Each number is 50 + 10 x the weight over its row's rms, rounded and kept within 0 to 99. Layers, rows and columns count from 0. The size before them is the row's rms in percent of the matrix's.

# up: layer 3 MLP up, 768x192, rms 0.114, rows 584-615, columns 144-191
# down: layer 3 MLP down (transposed), 768x192, rms 0.11, rows 584-615, columns 144-191
up584 046:51 42 46 55 47 45 49 54 40 53 42 49 43 46 47 55 40 56 63 54 46 70 40 54 54 43 61 45 58 48 34 33 58 49 04 53 45 49 46 39 56 51 46 59 44 59 53 49
down584 035:46 57 45 40 71 42 54 55 26 55 38 42 39 57 55 61 50 51 69 61 43 47 52 49 58 48 50 46 38 55 37 55 44 44 46 39 55 35 38 36 45 54 54 56 48 50 56 45
up585 044:44 54 42 48 32 56 43 52 50 47 54 69 30 57 36 62 55 52 43 52 52 51 34 48 40 54 57 62 46 47 53 44 52 56 21 56 42 51 59 54 66 44 49 53 38 56 54 48
down585 033:47 50 61 41 46 58 40 64 66 51 54 48 27 40 40 50 48 49 43 54 70 44 36 55 42 60 49 51 53 60 43 52 69 73 51 57 30 42 67 60 33 41 47 41 36 63 51 50
up586 104:54 63 37 59 26 58 49 48 50 46 37 64 52 34 64 54 48 38 53 62 40 59 42 50 36 35 55 46 45 39 52 38 64 73 32 41 46 54 33 43 52 56 63 41 49 51 53 43
down586 105:46 46 44 39 56 48 63 56 33 62 51 33 59 38 57 58 63 47 59 31 69 57 52 44 55 47 51 48 54 44 61 54 50 60 63 56 34 40 56 54 41 44 39 51 61 56 42 57
up587 046:36 55 47 50 49 53 39 62 55 43 53 66 58 48 55 58 45 51 48 61 51 59 47 27 56 45 49 47 49 40 42 48 59 49 22 44 53 48 26 39 62 58 62 46 29 49 49 63
down587 032:49 53 66 40 44 46 58 53 44 43 43 32 58 51 33 53 38 51 48 54 62 57 61 33 46 55 59 51 44 51 51 49 56 53 43 50 46 56 56 57 47 43 54 58 54 52 42 45
up588 046:57 48 43 57 36 60 45 48 54 39 63 52 56 51 49 61 39 48 56 59 44 53 44 33 47 47 68 44 39 49 37 31 55 54 15 45 53 37 37 48 53 58 56 61 41 57 50 37
down588 032:47 41 61 52 44 45 43 59 62 44 57 69 56 47 47 44 53 46 31 50 59 46 30 30 50 58 42 52 47 55 54 49 67 44 27 58 58 54 50 61 45 61 55 44 44 52 43 55
up589 128:65 37 40 41 54 49 62 66 68 65 49 50 57 41 58 40 45 54 66 53 41 43 28 45 65 40 44 44 50 39 51 34 50 58 37 50 44 42 43 56 46 54 52 58 45 46 65 30
down589 130:62 45 58 39 28 31 40 37 59 56 53 41 59 44 46 63 66 56 42 62 67 45 61 43 41 34 43 67 42 67 60 54 61 47 38 40 56 62 69 51 64 52 51 44 44 45 57 51
up590 133:51 49 32 63 33 73 47 45 68 47 66 51 27 64 62 41 50 46 37 58 37 62 41 45 50 41 54 41 63 33 55 44 42 66 47 38 58 61 24 50 44 67 50 60 39 52 57 53
down590 135:24 41 59 39 53 42 50 65 49 50 69 45 58 33 63 52 54 33 58 50 53 33 52 57 50 45 60 66 38 61 69 45 38 44 53 55 47 42 40 37 45 49 47 51 42 53 47 40
up591 138:35 57 48 54 45 55 33 51 55 39 46 50 65 42 61 55 50 37 63 51 64 81 47 50 48 59 43 41 42 63 57 63 54 46 42 40 51 50 61 61 64 48 71 62 54 58 43 43
down591 141:48 50 58 55 51 38 49 53 45 59 41 38 35 43 36 52 63 39 59 43 40 73 72 37 50 43 44 39 42 50 62 59 40 55 49 63 40 45 42 40 51 49 48 59 53 50 51 42
up592 142:55 61 48 68 60 65 51 35 52 42 70 43 60 60 57 36 51 67 35 54 24 46 43 38 56 48 33 30 49 44 50 44 51 43 48 48 53 53 42 55 45 57 66 58 37 43 48 46
down592 141:40 48 61 48 41 63 66 40 58 49 57 52 52 28 51 51 60 42 63 65 43 35 56 50 47 46 57 61 31 56 44 35 43 55 42 40 51 56 58 33 51 48 49 62 53 68 32 57
up593 115:41 61 29 45 58 64 38 42 58 41 66 45 44 50 41 52 54 39 39 56 53 53 43 43 60 41 51 35 51 34 22 46 66 69 38 60 55 55 44 64 62 59 44 57 39 30 45 57
down593 115:43 61 51 55 45 52 38 74 50 45 47 48 34 52 64 46 60 55 35 59 54 39 34 48 50 63 43 47 55 47 41 63 51 59 56 50 62 55 44 36 58 56 42 48 42 45 46 34
up594 114:54 42 43 36 54 67 56 42 42 51 30 58 49 41 56 62 41 36 58 66 41 43 49 64 51 60 38 38 54 51 28 51 58 54 49 48 49 54 36 32 41 50 62 61 45 34 50 53
down594 125:66 52 54 51 71 46 41 56 71 52 56 40 63 51 52 34 47 58 55 36 52 69 42 44 57 47 45 39 43 49 50 51 44 21 55 51 50 41 70 57 39 52 43 25 46 65 48 57
up595 108:41 55 44 64 41 47 43 63 40 46 41 52 45 51 43 44 55 49 53 52 47 51 50 53 64 35 41 33 43 50 44 39 45 47 43 56 50 48 49 31 28 56 60 49 45 55 42 50
down595 105:36 40 50 38 64 52 51 33 79 61 58 46 34 53 44 64 44 48 35 40 56 54 59 40 65 48 37 47 56 67 55 50 36 45 61 54 47 38 52 46 55 36 61 47 41 47 54 39
up596 118:55 54 46 60 33 60 40 47 52 45 46 68 54 42 61 48 52 45 32 42 46 51 25 54 56 39 65 49 28 61 25 39 51 50 17 58 54 34 33 42 50 69 63 45 50 48 67 55
down596 120:55 56 60 45 64 51 45 35 51 58 55 33 48 41 43 57 59 52 65 50 42 47 50 44 48 34 52 62 54 38 56 46 55 52 31 49 58 50 59 40 48 50 40 71 51 45 59 52
up597 105:57 50 50 54 60 58 42 48 71 48 51 52 45 64 79 68 56 51 58 39 37 53 33 51 53 51 51 55 45 44 76 43 50 60 42 54 65 73 40 75 41 46 45 56 37 58 47 52
down597 110:59 56 47 66 58 51 49 42 35 50 38 41 53 48 49 48 24 60 67 58 66 59 23 58 52 44 55 50 53 30 26 54 48 46 69 58 49 63 47 61 37 59 47 47 41 71 56 44
up598 041:44 32 40 50 39 54 44 46 53 62 47 51 51 59 46 71 53 44 42 64 50 66 31 48 38 48 77 43 60 35 45 46 57 69 32 41 57 50 47 50 61 47 52 60 48 48 52 45
down598 021:44 57 37 47 46 58 73 38 48 70 66 61 54 43 53 58 40 59 49 49 35 50 59 37 41 55 45 57 50 46 44 70 79 59 40 67 54 53 55 57 65 43 52 35 58 29 54 45
up599 108:35 55 55 55 53 60 46 39 60 56 30 52 43 45 42 32 36 47 39 56 52 50 41 33 50 55 39 58 56 47 48 51 53 58 28 61 67 59 52 34 56 41 43 59 41 53 52 58
down599 110:49 36 55 49 30 60 46 35 41 42 55 34 57 50 67 72 60 37 48 31 42 54 51 37 52 56 60 63 45 49 63 41 49 59 48 64 49 67 41 54 49 44 39 55 53 58 47 59
up600 146:31 57 26 50 54 53 54 66 40 37 33 57 52 56 59 45 50 61 52 55 53 51 28 53 50 57 54 61 58 58 25 25 49 57 46 48 62 44 35 45 45 58 59 46 52 41 39 50
down600 147:57 53 37 64 47 51 48 57 21 63 57 50 37 54 55 66 63 58 47 51 54 54 56 50 36 45 57 45 47 50 43 58 49 59 52 64 37 32 51 23 59 52 56 49 45 56 55 54
up601 040:55 48 37 62 31 57 47 51 53 45 46 60 51 56 52 61 52 63 58 76 52 53 49 58 48 44 64 41 50 63 62 39 55 58 35 41 55 42 32 43 55 53 51 56 38 44 53 39
down601 023:55 64 35 65 63 66 49 53 54 46 31 40 51 48 27 55 46 38 37 45 54 24 51 64 61 40 58 68 42 39 49 49 48 63 63 50 56 70 59 42 48 53 53 44 55 58 54 69
up602 117:44 50 44 50 47 47 57 41 35 21 60 60 35 37 49 48 47 51 42 53 54 45 58 47 38 65 63 57 48 44 52 56 40 34 42 68 66 49 49 46 65 61 57 54 50 55 55 53
down602 122:55 49 34 51 52 43 58 49 66 40 49 52 31 57 52 62 69 52 52 61 40 60 41 32 34 46 45 46 55 52 57 58 59 59 42 47 40 52 50 40 51 39 44 37 47 32 44 56
up603 120:50 57 67 51 65 54 54 53 51 46 61 44 63 63 61 46 43 41 57 49 48 60 53 45 45 52 41 51 53 45 69 60 55 46 42 46 54 61 66 51 47 47 51 40 36 40 30 33
down603 121:59 42 62 51 55 28 67 53 61 44 32 47 40 34 49 45 52 45 58 57 50 32 58 58 38 41 48 45 44 49 48 71 47 53 59 44 47 32 41 61 49 55 65 51 58 58 63 72
up604 049:53 35 51 49 41 65 49 48 52 48 37 67 51 34 48 61 44 51 57 67 51 57 29 44 42 46 55 29 54 31 54 43 63 54 14 56 59 45 46 37 73 63 50 47 39 50 63 41
down604 036:57 53 29 54 43 46 45 51 39 52 55 53 52 47 37 46 54 40 51 52 47 33 48 49 57 40 55 50 58 38 45 52 38 47 53 52 60 71 47 41 52 66 36 39 72 52 52 41
up605 111:50 48 46 65 39 53 40 60 66 60 61 41 48 63 49 49 52 54 56 84 42 44 28 57 28 50 52 66 46 40 60 53 37 46 30 40 52 56 55 45 44 67 35 67 53 57 47 65
down605 118:48 40 45 50 53 46 43 44 44 65 55 54 67 55 57 47 36 53 41 33 65 41 64 55 47 49 44 79 39 60 58 28 44 55 46 39 45 55 49 57 45 48 49 58 53 48 40 41
up606 044:53 41 42 56 47 36 38 50 60 34 47 65 53 62 48 53 53 52 57 69 42 62 44 47 51 54 58 47 54 53 48 25 47 53 35 48 63 36 45 47 52 63 60 62 44 43 64 36
down606 029:61 56 49 47 48 47 54 52 41 48 71 38 59 47 53 47 47 53 57 50 63 50 80 58 57 51 57 50 47 55 63 73 50 48 61 62 66 40 51 51 48 43 50 49 60 56 55 49
up607 058:38 38 40 53 34 57 37 50 46 50 53 55 42 45 65 57 61 59 43 53 44 54 35 42 46 46 55 54 59 44 41 34 60 53 24 45 48 36 52 32 59 61 49 59 44 39 55 47
down607 051:41 47 81 38 43 41 48 43 47 65 43 40 53 42 63 40 71 27 39 51 51 54 53 67 45 62 36 50 54 39 44 49 60 37 62 66 42 45 57 52 49 52 56 44 39 60 48 40
up608 044:44 49 31 67 38 64 40 65 50 45 51 59 42 53 50 60 47 58 42 71 50 55 41 36 64 50 55 55 55 43 65 36 61 58 45 47 52 50 44 62 62 66 57 62 37 37 65 44
down608 033:56 60 60 65 26 45 63 42 47 40 61 44 48 37 57 46 61 60 38 57 47 61 54 43 52 56 37 59 56 47 47 48 44 41 50 40 48 47 54 50 41 54 55 49 54 35 59 62
up609 049:61 43 51 47 38 51 64 58 62 43 48 61 43 50 55 60 43 47 48 66 48 58 47 43 54 61 60 47 66 53 42 33 51 59 25 50 50 53 55 53 55 73 49 63 42 49 54 49
down609 043:56 62 46 24 38 35 36 60 45 48 52 26 52 71 48 45 73 55 60 37 46 62 42 45 58 46 54 52 61 52 56 40 63 42 50 54 39 51 52 54 42 56 60 62 56 51 43 62
up610 046:43 44 42 46 46 55 52 55 47 38 43 45 32 54 53 53 62 41 47 52 44 57 24 48 51 56 73 54 53 45 38 44 74 62 29 43 48 44 43 46 65 50 57 54 40 49 48 27
down610 029:41 54 41 39 45 44 58 36 51 61 57 39 44 44 57 51 44 26 74 39 46 60 48 61 42 49 32 47 31 44 56 61 68 37 49 43 38 60 54 46 53 46 67 47 37 77 51 51
up611 113:46 54 40 45 27 50 43 86 37 45 45 49 60 46 61 45 47 63 51 56 60 63 51 41 70 69 39 49 60 51 20 49 51 76 31 52 41 47 45 45 49 55 60 41 42 39 37 47
down611 114:26 63 56 55 52 44 41 40 23 43 52 35 53 58 42 36 32 50 43 32 50 38 52 68 43 65 52 29 62 57 55 74 50 52 56 44 53 51 50 54 49 44 35 36 48 51 40 54
up612 107:58 57 40 40 54 74 60 60 54 46 65 50 45 38 44 70 66 62 54 62 53 57 43 47 50 70 65 50 48 62 60 63 54 51 47 49 71 41 54 51 44 44 57 47 62 48 43 49
down612 109:64 47 54 62 38 58 52 41 29 53 57 66 56 37 54 46 65 44 40 50 38 46 43 58 54 45 41 44 47 22 76 68 48 50 55 42 31 73 61 45 45 56 54 43 54 48 65 54
up613 054:46 46 47 57 54 47 42 53 50 38 47 63 53 54 54 56 52 56 43 62 53 52 28 48 29 49 60 40 59 51 56 49 57 59 31 54 51 52 43 49 65 59 48 59 50 36 54 59
down613 038:58 44 41 50 35 66 35 51 65 52 36 61 47 47 35 26 47 38 41 30 54 42 42 48 64 42 37 53 54 61 43 60 52 52 59 56 52 54 51 46 62 43 49 63 51 48 54 61
up614 045:50 39 54 45 39 60 48 66 57 45 42 50 52 41 59 69 44 54 35 60 32 62 55 52 60 50 50 45 44 47 49 37 50 52 31 52 55 52 40 49 55 57 46 59 52 49 42 46
down614 033:49 58 57 45 57 58 53 52 48 57 46 47 46 52 43 51 54 43 51 51 60 63 38 59 50 58 53 47 45 35 52 53 37 46 58 54 56 52 46 42 34 50 66 47 41 42 70 46
up615 122:55 48 54 47 54 47 58 52 58 47 65 61 47 74 48 33 42 44 59 71 41 49 42 43 47 48 47 43 48 70 57 42 63 58 48 38 73 59 47 31 40 59 56 45 61 45 43 38
down615 123:55 62 44 57 41 53 47 45 46 51 50 61 28 32 48 50 46 42 53 39 58 55 36 46 52 48 45 48 50 33 54 54 53 53 69 35 46 60 63 61 55 41 48 53 49 67 44 54